Weights of a small GPT-style language model, trained from scratch on English Wikipedia: vocabulary 29706, tied embeddings.
Each number is 500 + 25 x the weight over its row's rms, rounded and kept within 0 to 999. Layers, rows and columns count from 0. Numbers have three digits each. The size before them is the row's rms in percent of the matrix's.

# layer 6 MLP gate, 1536x768, rms 0.0663, rows 101-172, columns 640-703
097:529457483523537492486475467504543489497509512558513468465493449550501488568540481504476507427507474482492554483516526482547476523492516516492530551502513469514509480538503504506490528513523495
097:537505464484508529502486529550529507502524512527489500487531493474513473491502481500515479466490480491535449485516523552505526478518529467524526533500494540543537494457480486481495500486558499
108:457524513470540533471515504520489539514549498494495493480534518525539528547497556516549502515512523505498414506507492456542522448487500474505505490472555502460463483464488497479531520498486467
098:498529515514497494487467490548517514594498506493470523504508514510463490516503468508517506500483516550506541469480486463497475504503498493474488530499495496531517476539475499509470493533529520
102:495489478567541458482520477509501511525541518526532511511498509483474477494511487447484511496516534480456451536519509483484484555476468488473510467498508532467530509470476472491462479492514498
097:498486505461477485502527492517567422519556518475511529466463484478550479537475502499523521528508519492511532521518491493493497497528500481544517550475490509488524524513485516489485472506485483
106:508505512503482513508499487500518489509546517497500481493534525558535544518493491466531508529511487513533452542532470508494487482517487477505492511514516515514513449463509504465475486499451540
097:478497487510500499472487509532471514492518547533499492494504530482536499503486543483523500572492493493499507498538534499466528466518491502518482505459504524493535526511491528440541545474502474
101:519460479506501479517482484494523525526458494458527500499478475464492505468478458513465470495464496484538526506468506525486500486508445479476500495503510534496498501505458480514494514483481512
100:484491507492476477533477502522458514494509513491513504472511513472464515508501467492517506454453454482525467465475511525480485495493515510514498437470526498544542462504509494459534518493526544
100:470528465488532555463495520503507469502501473563463519482508499493447504460506495498463538485499500500521537471504476477489474480469458501536502498513518499452504489442538528478534471529511510
099:487497480434515509513504512469476522517488543460463464498481455519532500490499463517503527470482422521522500480493472478497497495545498486481517502515501487518417511488527483466547498489524473
101:533520493455500481510482503543491504524508507465536520483494531503456520486495451559462497472477491479539485497488488497486525485470505516477479506523475485545540475510520495544492527466504485
103:515481525510501495482494501534477472480466519498489463535550540509500547524493506560485485493503472540509468536542477512535524483494509526514538523468478494472510466478459491458489439506506513
099:472520497475525476473464465502529491470528463467508512499503448485522561485539517510497509461496481513448502476520484469465469497516498529535461532511508457460526472489529497472519496459452509
103:505481493486516471484505506513506510487456519490471490523496552503512494488527500510500545480468478510436468526526538460502480514492482483495471501479481502544540484528506495472500511472501465
101:532485498520486501498531491499486477502553503522483498505472455518469500511505498470527502469503494484463470532470487534455472514484451491533468502547475505531508435483483495482515492506558463
100:471537467488487470523498525484487494466517451421531489514537468471498525509516534542474486514493451476510467493446464493452493527439540477457557483488509520486470516481495469464482507470468538
093:493470547481501445464517515485498467494521505503487499515488477490459527498491533509460491472479503514529446545502540500465483485564486469517531493498525520543490470509454503516486490524474491
098:491490521424490478479506462497474505520530527512507475510503488487552543507522520454497492496489533473561476510546545520490502497475495536502475512509533464477521471461529502504506525507481522
102:481513449484512501494451502480545504497511502483497522449499473458484489468517519530472500496491538506506502513494510483488475514455483496543488487500493526489494467517513488516482505477443510
104:496517466551479490512526493441519483518506505448478497475494519528480515544466496516513494474468478502500448524509506441524511483474480510521494525517521490500503507482508524517458484519493514
099:490470491529531501499518517516560465447480488478472472532527542494513501509496456497502480505490492466490482491514507536526510496493494533564506531499495541462503458528485535515494529484511476
097:505489482481532536491482482482478491498503481509537483512502528468500506435494511509498512495499501469489495489479522477524537559509466517505451483525509515515502460513497509475486479472506498
100:502542446469524464531486509497522508536473466478484492488482527502503522500491493483497527472539501492473507549505464491504494530460493465518460504514463515467488519501497483525483535506537447
104:481500501504493519518490485475512507536495515524521481476463524474464535492492511513575486518494463492474521466498477477530495446489474465507468516501496479463511491494535548537467480495498480
106:470501500526547516484536500472512503530495519466495502519493479513500503529502509496512442428533494542536501480521511494541510521473517483485486498509531482460512492547485446478506553528539476
108:458510511526482501502466510496507489525473464520491482521529491534491472502498512529487494521491490525512467525511469463475512463496528462498483506491480498535537496473516484524491496529494540
094:482503529533542553456507447548515489519480469551506517507536498500519509554513490493525532476489526522467507531512552521498488508507502515456533506492488490477502517483473479469481472480466528
100:547511505499506487505551492489460477529501436457499510520499490525522505464517492446505494521507478522475509506500479513502550519514495454482506504504486494526555462496468491523463536498512486
098:498562523515483522534499462489450481524503502556478492527478467511523492498462477486499509509526500537482475501511499472498540566456533509505512512501480487527464510489520480504516477532480488
099:507500510504520523521496525482509483527462462480467528503515501494475481482543456456479515530462472484483483505521496527492508558455566521478508497521446496490504510451512485498514492491529479
102:450517523468493503462458482461510508535454467493448503493526526532494446465479499521531455474522492498529516524548501509487538551457534482501518463496488513493493544504488514511488533532480531
089:502459476490471503525507507576520538518467519492482506514495488509478462498543527474499544542530493493448490503500535505493511509495493454516495494495531493495484509488517477467492503537462518
096:459496515489517463485497530480515530511522484507543509513506478480499482490505475503543520508500490515461460500503536502506467518457468490505463511463502529505537534524439461495445481440463501
109:464499496534480507541476464515526481515553469493541467522498473505518441504468509468481500494525523472445468518545480511487473519492455520469529479452499500520513451530531517506520484512514506
101:478481463478498500487466496478481419512471474513527460521474471488495530487509474497546544520474440520503473529501574482491463486462486490515473467509502541502489496490507509512497510455498480
106:519512480498495524519474466460526497522554467507467500480490466555497505516452522478517512499476494426482503493551534458477494534481489513512471499466476542475461530538507502504499504539480534
102:487504457472496505474527480489469517500497488502495485514499540521489519510503445507501452489467541544481497507517472512514501485515498497494494517500563521526503464470487511499545501507490475
095:470503501523504542491508508475471467501509475494514462560520496519475507500506522508437485516475521471483471521519536505509481532496499493514474431473503457524485482517479477464450517487493496
099:464538522437466506479498522486546507529504507464514470496504482470552496505480493474523484472503480534500513503498522462526558510480504511482508491503534518507509512493514459486524489498528541
099:437509490522504485510484467510532484467471495470513514507517468494482498522512524532492478508506498544490502494495506505509479515477512518512527472518516499462474472466551529494513486514481518
100:498518494507505495484513491517537492518522491511462464478464518504508503475551493479511509492508436525483535514466528532475505519461489502500499493466530497476480519465513469513497464491484510
104:516475510476487477512453499516503491497476457521517441473544473516498496491507517516531493485457535504546507532522500503507471489501471499502532514507527500454501481502530482510504471518510486
093:456482474481498485478510502510538495478490498478512490493537518469479484509511501527513445511506513514502503476495505482523515478523545484534505499460537566471531495541516502471524530515527489
118:503489459505543515493531465476535484503455524476482473536491510500491480491527490475486501553506524503495523486528474533509476473466502492491476481492494505451512519499516494519504475515513525
109:486507483538478507527502508473520488473504465512484459498537504510476502529499528543491463483527448482493494494485504519470478477492504469465482497482498526544510495518509535485559473468521525
097:495515492535494478543538478478542501492533467529517492516470497516490506506479511485493511504514506519497516493527517492467467487510479449474451467488536537481499502473507493521497473482525463
102:495451496514535511497483478531498501460541502490490526513469447497547498507494497474483502533509531489523469507478486521521425486516489490486478487491538477453529463457493546514524526447488489
091:478470509509511507499540509475515482500460474481521535501495470515460533496535532492472476453517452524499499482484503506539547522517509483460492544502507469490472508474525510509518466504506505
096:487490450508484513499501531499521530502479503474541507487479486476473499484547508471533499484514513496495460515525514462499439489468463487519476494512468529496514557448452467491521459492522477
099:484482474477472479489480546484499513503484489490523550505488495496502415504516469492495452445507508480495532465530498498503488498469482534489484484505494505470525498539560515472501457506479495
092:494485531506463512531517477494526495512520535514493495531500499473485491537482515546492530491488484497499467502491460435488505490486514462547498512459469507484488481447518471529476489475481461
104:477543524500480474489495515504506530502502515438488484505502509476489476507493465464475503491473518518493515520509554510478510503552568515443457444508474454495505499503507529500495475493521495
099:465522489479533493448458437506557523477518491494502466553507485494524508494527459514502496498487486524547475499518506474510484522465495472508457491485490512516516491500485514537448460444473501
096:466461446522519562514488496495475551526532519503529480498487496482493498496509539485502511529479478507505530489508504484494519460500494483553523525498531503529533477513488551560521514512455504
098:496495496469548467481478495516476460473515510527497494470492490520521510529486481475516509453506459516473540521453465510503504513546456500513521514492507538483462462476526481481472455504525506
099:506501518498510488493476496514492544480502507476493470496524514528500475516527495512471481511494507528549513551462519534507509531524493545531499464541525519481501459496478486515556449465491492
101:502466529518499521465484469472499511493512527556496482488486525473550500451480513479506513466474483504483500510537473499474523488487507513459494524474499474498524499477481497506483501519542488
094:478522481459477522479507468464450466475490470463488500476471506472494541524521457531478521538508484487488512462479494457497498489540514513539547473488503488513473501517495469535550468483516524
097:491493513514500503483501515527459501493486531539459469498512458500511509455501526518477473469480498496450520502492490505518496517500498474471539503510470520499486507505483511505548445471462538
103:511484506524508456438523508473513491496474465485499444494493494477488525486478506448414540509456535467458484504462483494497557559483518457483456467494550508569566459479491461445519514529477514
103:510496493501510483492501425536509518516504502466508504536505507522486474496542498541512481512530496481467468505502533488521525444502482504525523448507500480542497470499498524515508482523517475
104:530499506498490558526509475506488450496498491484520497535523485498512443524508504537448512479474521516475499506451511521502499490446476539498514490457471497504509488506486498518524527547485487
100:492468523507532477529484560523503542517483490513502490465519470525547502498493471472535503468481533500500496497482497501460545515491495518487503467528492507525522480457437482557495490515538514
092:493491537485449480451494520532531534506514531476517506536476459504481524470503538513540496507484424458515491508502512447502503486484506493468458474484497509501550497444497487485500502433500504
104:485520492473520518486480544498494468521467476463509520479511556455482505468528491502501504554517488532483559510486517503468490459518464455467436497468515530468491453511511495545477550475490512
093:534469487519473465462507509512497504536505473522478497518512525481532517504493534525457549514505536468502506451500518520457495522464482510456455558504555485474468476520528505475507498501525534
103:525506440514509530486529511511511501453479516462453481455479538496507525461537508473481548497474508524470467482534500530524503494472458479447491485470476511482487503500507488453539498482504501
095:509515449497533520537523484504559462505478476446472460519531531500533479470490528527503511537495462503496483529517526502508462494469454504491465524485520499512529464482521472514522514496545531
104:498530491482527492499530507524530501482551483536549495517472495521530515482461492499524513481488470526470546485481506515511517517479511476516528554470501498503481475488454578505493552523516496
099:478443518502501486485554485486507472511461501488545488529511457517543476505498524483503533534427498507506497495484486481501542502527509513513507486533529495536512460508498512519531506463481479
# layer 6 MLP up, 1536x768, rms 0.0687, rows 101-171, columns 640-703
101:507480510493490464483544512487527484472478482480479517492474526503514514510457501512467505498516497484467503485485516506541485491457493526519449461470512543517508496502504484517507494476545483
098:509538506487481498502493524481511513495480515458505551472514460531483544511502523526499481532505535507501499484473494503537480475449495479508520462506505538443490518524492525523485484495544514
109:512486485487484524541484475488512499488531482499502490489510530479490498473534495578473515480507480512481550533462520497466470500489514515502467503559502437466543513494486469476480567474492493
101:487464501524504512460572499457457479521483531508500476479496514477508471515470521550553515513530520499530497515472522515473453461509492498458480498486507504505513469550496544529457469501504474
101:526517510487534536479543496485519489503521535538526537519516532509503507498457497531511534498484463490534479462523494503508489496488513472500478560526477509546471515514535520486475478449489464
094:539509459480544489485501487549494505538505519503533541458511518500506503480533510490503471471495500489466514518516498517505512540540519478516475487521478474527481501466507499550479494491486514
103:502472534469453456477548500530482473469467476559461527487553498466528441496511515498496477486530519531502480488482445510508501509466501512456510484485540526462504522512494458480459516523553478
094:479448464564449523500475490508521472491528488499505513512511469490463498475507500503495452462529541501526495491495484510492476495481491479519529515512489507517512512516490544524536491496488491
101:484496432499507541517467486509490531462465463501516483468514489525513544530487481489484497500453508494518497523541535486518513505457478486503528514488534543500524506465490472505491523501480519
101:523490499533529493490511520548482520486523547495492510462496505527535499493499532468482510537500488540486527534507472507484478523505536493518513490492509537501494482495506517506539502478459497
101:488490487509490474496482525483461527421521483473528529475500519527469485512526497511494505504524487475526484510464534520501522483504494482466451471466466496499481510521533502478521458544506456
099:497556460542476517502531565463536472532493516472507535509519482502563484455544484444503461491499475555507478505507501501479507517464512528498488515505480490483500521486462499495490503469500502
099:446507509508497548493544522510498584494500472559499472498538503496493511467509479508518520488521500519523474470497467504472507493511497512501489483454507469500493510536530470507492467481559504
103:485540476478481451517532497484508503455468488487529534496505471481525532466502495498487483463487537476515497518465517529486535457504487535533484519478518525507515489478472531508521487479511486
100:505522497507516525520501467517518489514514504490515496553501493517520477504492529524493566482503490507507502499514451476501474522498506495503496579561515490452490516536499466522482481515493491
105:456443500477515479524468472494496517492513487497544541484526500507495502490498471544487554479502528516486515535476485453502477465520538463507446515502486487489525482521487509521525535532502463
103:509501506493520542511479505492503490515517540481535530488553456501497501498515503474472483480548504484483509539477497458520478538481428503496512454536484469521480475501500520500475482507546509
100:449529483505448497504492537510517497564464486451515501484495498515550508515520532506475505475506525515510469496469514501499496499492534493543515485491456544550533487472486477510485495495518507
091:470452517540501462493521502496476494394526539537526466514453499461468514499503522500546513483504495530523483499522493497511490496511541545478512454498538495493489487453507498518554517514501525
096:466485530434478530490523511513519507472505488499512496532499513486512456527475478490557461461476493528528500501499507521497496504484509540540494494526546507513510482453479485494537487483472537
100:460516532517497486488461492492500486532503485480462567533537505508563492500524485454535502468510517520495528540522449470537469536527501477490493506501510468550509443460498550457484516469517521
105:489537504471474503486504484516541524517541524489483509487545472531505478492509470492510501498483506514476445554481505491512564504492482477484493515531518507520486488469479494543502478500490552
097:517497501460477485508513482486517548520456549543523508464465494516500481470521516490494502552510494513494527498458557506516523524520469455467460549444469474500501486535494517541487483500490484
098:502525546564502477477503539515533513512458481496485501531524511553475495495548528474539523526504538487479497486474491511498468432505489545525511489512504504463490485497479506549467496487499477
098:489498471506515514544491515501525497458499474506540512511510495475524517524499472449556499508486539502545487515494482463474540496535524449459476491524477471506545516467518486465523509518500518
102:499530491518465491520480487487481499474525521539523515489472492456523495476491506496538503500507493523507504472449494490501550504514505489514512489523501480502521487483543511525523509505504481
106:500492535475545560490491544514514474475559517480530483528521528513539493490506530495522462490524464502559472450506511506502498543486480516496484489505527540478465461503519467489486489534528522
113:490510506471440535546483530501507451503509467529458506509533508519473529533531503513463484474483512483499496468498475466450513473524514481491472488539498482531505526507505509492482526486458501
095:494524497519466523475485534534486474506512446502495503506461504506518518460473516501509455514528496486460526519501484476500516481568481514461503511501453487494527491503525497539499483493485470
097:492471468492475486477481481523475506501500498443521477474521478470535489480489503512527473511503499492504519528542493466498491466540470490544513475470448511522557491510516486478541516506520533
100:479490558530513486498472495489477509508527509476459501513508483501465454480448521505516489532522502509496489531516520443493570525483503491491497462564532492516497478507488533485499497524524470
104:505503494504492479454491520493523492491485513492502485584494470511539517464482464533531516467504488525487570518509509475454488498559529524523532515536510478471475504488515534453444490481534522
102:519496500475519492481555504521472509492520508521470521510474546487507489498507489467513483489485488499538507504465491503518543462511508512485497526522518508504509464504494489460516518465495522
088:498502487537519536501480530538460513500456490506583493524420472530488511542473462534463540535462493546521490486458506488485509489493489487515485502454409524492477520527514503505499521510541505
098:550505491452459464493496528505501498440525454501504508529497453513493509521494488497514460489519461488504474469508515450449424514516496525557503499521504470508518509533566494530491483491447512
106:518506488543515455512504505530529464442537502519483510503452492483495511442473510478460525477457507504494478526510478494553488481479497507475570472471494512513471523487519486523511479555510464
100:471544538500511511499574505517505510464500477508528528506483483509526520524542484532492458516523556512460484528536463475531494500495508507493545515552491497506482521541486492510475504542486508
106:455460457532505518446438507500510502517494497525491524504538522520480520484471499498493502435528469465496538513526485525519496487484502495458522497508487503461514468524502497501536528451523521
105:527517493509542474471495462510515456491510478474512500493511421514517484490487549514485521475546488482473501498441506494489515505491541494522494500478452499491495514518511496496454480513484510
092:468480487532471504487490512507511504484463525493493541497499479508491499500491516526522517503530505477527501507550491494476480516560525492461525524492484489507520493470491523474540468512532483
105:473512474487498485516502520488483507498457484497530481525489479529469517485477471518487510506524507465518494515487488536465564488510520483473511469544521468513534526535474473531524486513488520
104:514551503493529474480519542513496466519513488510508511461474497489462504510548483485504525525475513520499484510511521525519505502483493496490501489528499480500537506516476431528467552516502481
101:480517523534535521482501497503501461520505500505510482521518482459466507446487528490511526465494529528514489511457514477459468482486479466536498494477486542464504507491467516474495482491456504
101:523473510495519503522532514488515515495512513516534456484516511526489526501529481493456445499562463535480483476510492475510491444570504498542490457529491520547486513528500461486481492485481525
092:542500475503502502461493542513516533505468487499562496484513512547474484467521521514485522474510515518559492525495452556464504493465512540544530487513434496534476479516523496496494502491515505
123:509490489507485499470495526483528552502518539447471478536456514515501518484537461495513496489516477506486506500501524498499531521520535519517457495499516484494517492492467493514491475478500516
108:468438534496505552501465485474498481506528527505526536494482485474525511480503468476493562501513515515511518528514477474474515493486471532508521527500477472477512512500490479527488509537520518
098:521439530479486536491520479509523485506537582475535496528516531490522544529494485537507494523464497489469514524527467464492485501496497532458493521473522479508454499458515538455500477534532523
102:460513509455501482491511545463487525476463465492498544502505523515502492465475537450498505500469502508505496532527508470508493492487482477488505504475496496513492482507514506494507472500477488
089:506474484481491537476488539464537504525511495510440536513475480553482490520507502499483491493531511445509554538452522514505502518480487438487480525515468466498495496440498531490527476542501512
094:502528475523484489536518531509444498491494504493479460481499465497512508474490518520500528520518516494480468444469499470510479461495525469522528506501462467490471531523517530481496484497472505
099:512494478431497501489498470487503547507474520511531520514514501473525506476492446525465501489490502485530533505543492468472486468514501493538502534525515472427493523510457497516498439483514471
090:497504497511526529463477512515465517454517510546523490499490509478495494512499468505496488470482537492504511488514531499511511515495486545499474507510510485530519536494519469487466471485428496
107:475539525527534472451493511512522545539519531478476504501508498477526497483529528489522470506506491472518534480523522507481497502471523498508466489494492571511473485504458490494490507479514483
101:515493511495466477493520524502433487539480495483504521438509500491507549517487467541489481500513493526491466502455521506495496504488495506502525518518515494510465537506536525495474505552495517
098:545562530483502524521495490505471483475555507537485487461503487480504484521509540518519499514528503520496554524551548553468531530478499527505491495523544514499491510495497480516485497483494459
098:524515516491511498513457482500526470484531449475526520516493568483471442510551539527489484450478492515516515516493523512516533477502514515527522474532511469492505503526497537474521536483456463
098:491462490485488522513500504468532522536488503528488473505541512498484539454534491512510467544558518537517483465476505489497533514510517490505518491520472462512497528517499444465439490467530512
100:472446471529486493542528487495507512485498509486462481507503490484528460510454471478487507511533507488496495496533516482513486503484516504539495519493467517507501485490493501509553483510522490
097:492509479513480520486502490518478510535504503484548541498532505498508536491516518479475492526517482496437481475482472537490483526497476516483486486519551530535507485489520539495491515493472516
099:501470467516504513515508487535528517468457505490513498481503478470509520513496461471515522501494532527520484486502500471479540520510471481501499484501490454502506502508525525491486481514532508
102:471489515492492529505532532483487480456474480470539516554495480494524496466513536509461517549521480471494479481530552492502474534477501535494474506536490494517507490471521547514473545504502500
098:554512515511543487511524472465488554515508503525512506523514462535510494561499455456523490495543502516523487524466501514514519496514499535511461477476498507496498489486529475532480504506510508
102:469468528490510554542498488508488546504497501523474496507507544508516504489554437465491510528496480522510464487558499477523461486497466480510523479503509478497427523524481511492511495497480500
099:548527525511520497494527517496501515510492494496531512446503480494448493510478449510464522475538485465492516496541522457461464509491492528456536511537519520497527515488464496504492478514520518
098:489519470501489485485502556450556470485478473513510479531426480506506491470542490480458519492521475522485529482498492502469507480497480510481506511493533486442446501543566536526484507507518513
101:482510499469520490483518514489471454464532516505478505508453516516507552515443500500470510475521516497549465503454525524533486518515547518498522491532489485535539565505479516504488532465475518
097:514512506451543467468467468483478521446500550500525521475503460539476457547496507486474502473476494520492481466483508528498522495474501497480520468540508498526461525524453536504518476445471506
103:473502493551521512479464508451538459490566501485463479504502510492525525537529555512523474465474415499511510460510487507525504492486471483466510511509537493518448442512535552499570513465476474
094:543516522477475523493495470534514440519510476523488496485488467504524501503472506518524538510485507476507524476507496512519508470478463500521481447465506527560513512507528503478504523505486471
108:497509472522523478514514522452496485492458539514471477487501504499513505458494488483491509547538471455498506507483500499532477517489471499489524480453529490450505499506492488519513523492486507
# layer 6 MLP down (transposed), 1536x768, rms 0.0472, rows 101-171, columns 640-703
099:490483541526485487492535527523484467507533489519477530504507474507447527495486529505518463512483531480501476504472494496546495447496485523474475483473514519526459487490520482476512475450508494
100:524481533527495497481501506534536493558528483517476531487483477476514480510554532485499465445462511500491473525515491514525523492501491511537486497488505478553523488437483493498475496510484496
104:513497532532517422520502500511534507485486482475502483514474513477468509520527529498518478474532502495520514489511470504499502519485524453502500517510507442526524534513507515553486469511530510
101:485471474469474499514520450492506475499478513512446473508491512474484470467504487456507471534482515561490511498484508529438514522496484484470509492547510505528499522475506461537520484506497478
105:470485478461466497491475543515484491525526527461523537472514520496472448531425532502494506492517444518486483508472474518512496499448445481486475442459438512474495528500523486531523486468450515
099:555481550430504466500500487504463470473467461499514490496497455536508552477489519552525539477512504489481504502459494475486484523492482487493476548475500493535466569485516515495482546477491475
102:479517482495496490518490472553460495549475531502491509503491488474553554491491481526493512526487447481476509490484524481513499518507475529568539471519500492427515495521485512545468523543486501
094:469488525477455495508478487485487496503454468507487507503516468490533460497507502544468499486511518504534465531458496518486478561521499488515477476478492505504471479506476484513491513476561535
102:494497501522512465533480496473501499476516472485496541502491511492516474479505519496503420484501475498496519528498447542498481496493513500470472478483464476483493535509476491483484523499466472
099:521480556533443554539506442488504501477491487507459496498501527532525534528502485474475478509486513534528478459465521546451509494548497496489490538498486499492481532517473548520502520520495490
100:506523473518517489493456516505482507554515456474489471504536492525511460533523500509527534522516521485531537480498482485498485485493505526531533518486510481526534489503504530495530453472529544
103:483493487560485517521532532469478475502521530497506503486487522496533489477501514521453519523488555496483534542498575461518536483503488484504508496495485530526519475408484518538483505499474530
098:475467457536524521519493510464491504516518480494489475503518465540481458482494472502481453542470518514563500491498492514491520518492496509492517508522518523478505519455515482528521469499489511
102:501487516487473507479540517501513511538529489482536482515510503466564522511458534511429455523526483529517504491501527494493478495486483521529539533515489472492523467504507458494511494458473473
105:497503529496501523465492471517517517448509488511508504505518553480458478524483510467511494508512475524515536500507509464465490505478523526472468507500518505500511491507539510495483489487477511
099:516493486498496499518475497494476474454495484493526466509531431506495510486516527469497484531502490520511510540522460504466497496530516496549506491484439482492455503496466486512534536470462488
103:555507498466518489514500504478500504466517504487490434533459512489511524502490493472483479502488486520486489485516478522466482564505500508444487485485546505480467460526482491475510454492529510
098:503540484513543515513478461492525555499492547521489489508513521469495466445505510520488489499475469484513495493507500479470461505481529473467498492513502527511486493524498507487467542489474531
097:460501516531505475483486505493492501505499469457482485462484491490491512456464507526496503442490485508517510497466513509523501435516500512488498486502483542512466502460569487504475523500501491
096:478469473522503496507501506496472534487457481526449507518500480491489502508526540480477515514464534513514488497514505480508509498492501525489528507468505481533534526508533469464522526467506492
098:458479514502526522463501513482518440541512509493503482465510496477521534514498491520490515470488493530490480482530530488507532486492477542448517521489480540474528523502507477468491549483472499
106:501526496487523505531468523512538542520480486518502493497499445514511455487526482474522499507484523538486520485501484502508468541513454511503443501471526485476498560479472513471545503501498547
101:498527541503525481530505490476500490505493502476506490524538503459487491491488483493512512512547498507493509500536455535512544500521418526496467514530539516440474505512517453492493488531485512
098:468510505530516536507466515476519459545525499500504484485514493541507509507518524522476481512455486523446499479496500498510490496486518507468528478499532541456476491476496460503516553457503502
100:506514484472498540470480540473504485529488515517523491457526503493501465537496481512462516510531558518472479483535518522491505482544482479467509523510499513454492508497503473481492503507515508
097:517499509475549526515518517488512476546521507539471468506464500530503513557536488514499537500457497432500539419556494446528444458457472472500551502472513436501496542497520483499490482481534471
104:502483522495475518482514512521511519482488498545525495524506478535535518501513484466506481479467473552462509502426481458477510559481512562461546542529534492466492522488482470466504465491550523
102:532488490544503455486486515460496501495504523487482502510511506466519478496526519519503492495514490532518502513478501455503483527491494481498450483508515512511458489493465482540501500539443480
099:471550497475510467509526523498498556515497537504518481512505461499465507476532490502480460479500517501521526494504480520483493528480523516485504505526534505500481488478538487481511476490443508
096:508501507529489486532506528468488542489494490515467469565522473517455471543507482495502529518469466542495486459457507480491514491524505512471462524505516475502443522484544513503499501479481459
101:516515518458438482511522506516486510504518449521484513476484499457470520483498528486476493530477469484530504503465483497490505499537505522470513516505484531485502464509461480489463524511470447
102:479463537527470459512515541489534468573489540535462477473460505499522506473547496469497469501503528523515521500510511484517472433476542493517485492498540505509476484549479526493493461511479493
098:511481381458488519514560514522469507497528502465503513498529515498526470526481467504495510515537489512517505487466467460502531504507501482473473487527489516526515499506529547546467504476516415
093:485479462505505493504483488508559521457485492533542509500484498490515502532486503498507502497474525524496561480503503486474489511503480476530511495512481496501496482509512521513548524488526535
095:522481533465501518525481531502547502466532481525522512542516528479503501486501502469475560457529499524502501493497459537510451471479477501500527507475548513530508502498547484509475482500473499
103:524512537548548503519522487470487484478499449523517479466487498522493459518455472515491527505513517483547496496520482473496525543506503537460464513548516506521498447488490505481505523510515500
101:535509474499521506496497463490514504517513496513472511503475465507503513512504475529507537491529468495540450490533525510507530533523478486465505530465447484546523549485498516538506556520498512
105:472500515451528494494502476452485486478537496463540490505533476494501453498532492505491480534485528478494535531496551486531510498488484529492519471488510554516498476525529490514498511491522510
096:507445488483462486475506521498507515541522495517491520431531531487507485537489534476502500529535513529510491433516517515533526512525525447481463508509506515492508499485523522484509492459477475
096:499473524506536467483513467529487507538501521521504514489514531505443515493500498476490453466523456559491473493491507493498478496494511507510493529486510480515546511455515470520493501500490461
103:496521536564475529458527497475543483463503510500471497493523536499511468481484513467544485523465430493526550499484484489471508514527459515488519524496486468477493485510508483518448487518507476
107:531525509507513529475503486481509502481565517504527498502482540476517549451485421528490498493445495529464472511475460505549471476505516468449489518476514515520495526482475452494456504490510526
100:513501512481473506512536511490481499522533496509506478566492526507520439484548520562514558493529472522540510476490504501469516516461478509541491474543495524460512501509532503539473516508468464
102:551509484507535458511513540478524477490514536479459520465505539497547513515502512517479500500548517490483492511496505506533463497519474522516505454492477566492488478495465521461491517515526485
095:469534486519491497472509455496488521479499539461496502517505498448480541469494504496509552541528475489492522481472540558475482501503476471490536536501535529501489507446493504491456522527494500
111:494510532515514509508478463488517491514482534513521478476486527512526483499504486458541516500510504475573561538537557522479500482488476493469512513507512475511496492504509498489461470498501490
106:492521523534488487560470533512503479532541513473508527528520476469542481484525497460508558478541518500494512502485520492522535509479453465522518499509492487501477482523500514499496503506485480
098:522480530542520455493510528478519507533500533456482486513531475472483527536524507488530472478529490480519526524471508525498513521485509469501480524488522481511507461503504503509457461470511511
100:481525503504515500498486496489467479471547478488494447485516495513501491450477511481514490502489506507507479474530473539489519458496491507492474462498513516448497496489499515488497484502519528
095:495502535536514530525490519490474485512486513484499513569487472499509453553536496515456503453539509534532513459491523482484510532523527529508523445546527525461481491509491525530536514514527473
096:508473505469537493517507492460494470501462499522487494502530464517558547482526476458492555531536486483493527522488525496477449500521499521479536489464544497488508547469512540547455532532476455
102:484505482511502468470499522512445479549505496507474509503521477515485499502546511474505521540534447516464476505505469501548490519517483479531521505464484553544493487517499516462522554511489448
090:479507524478503515494526512512468520498485506487484440509471495501502510511467517532511477550526507477493483501497468494519480511492532512482518509487494518483510533525500487501543470529484512
104:485524458467470498506533486511475508522523515527506486535573458525496493417518488513518521538520479521488474543526484513475517535526516504509542500504486464504528511520464506497498525578476485
102:512479503512479484519484521480467484488552553498515492453499495480478568511531469486535505482510514510523503521459507495492473495522465518462517479501501495500497485521499458447487518499507534
097:509471525554503468469486509497535460522477495498545504489460506469509491538504479478490478511523501511454505519490537525491528454515494472491513509465503504511479534467554547494510472510501480
100:507466482539531532441500489525496501501496488455515488482522511486468496522549506494525493512489508529508472511545526474534523482498488498517472532496501484490520505472482495504545492508527477
098:488500454481542499460488504499530523495497468527477508490515521522527533478487493509510477436507444465516486541508501529486481504467506507509469501469521494493504488484508535520512485521509501
101:521526543483485491492525530519482518453472471473452473533498509506448514532526468478518506479501475535489549512489541490507514533528485504499499468492497519458501503516487511528540476502528532
100:500450523538520500495500523555509496578468519476518439488477508529487506502502503512510457498536535523528496522499517511492471510512499527479544492457494496495464497505490454526529506474469505
095:475515513543465513517521530494502507506481483469497496497504562515514485431476522508469492509492523492477537484470493540444472527482477498483480489512494476495521452526539485499454522514479493
105:500450518488557513462486502458507494509527492512478463480473468524487478459524505499478543489498485499517476514514525485446502485449512475508476468528482538501520527524481504558491564452516486
099:516475490498519540476474508456482481473539512464526532487540571500483529514499451569502491482516500549515502464508465483459501541473501552498522487476495518507479507487511496501518538509477483
104:493452467501524499522574479526516492500529514500515516489522486495544523521524483525521513512545502482500484496536476492506488521501481485507485523541558471463507485517500448521505501500505534
100:497515489514541500478481510498514518549510502496492483487494468467506516505500530489524499484491484507485558476524509492523501516504504489451523537464493484523518487465516484448528504477510513
097:523473513482512513545522509473523472507478466486535523467527482471523495546504528480484555508524500514517547479494501491489510491501507499531481492512484467496484490542521527466471506523472527
103:491517481452506456518504465543516454522510506485515481497511550564482507552488518491508505539489505487505487468480436518508498525479511500501527461515526554506500535498474531505498555523466490
096:498480452553506467496468502493468499514488541486515527491489469500513507485502470501493491491512510460480484503512463527497463527492474528484561509488500491478477493503499467508470487515483458
104:489510526499529496480545508518489511478494487463491516518529525519498515526509513475521541478506489480483468517525490526503525539512466472496502552479557480469497516502516525538541486512493492
096:528497501516480479501496511497464496475528491489499533561491529532468517488508484489527444527506545528554483491491504518479487486487460545455507541473510485547520515536488485504518470515511485
105:574518507489516542526557487530480484511465506526507494535498523506540516543474452479496510474488506500499533484503498517481477504515462526500478533495476475465530490499500509501547510497460522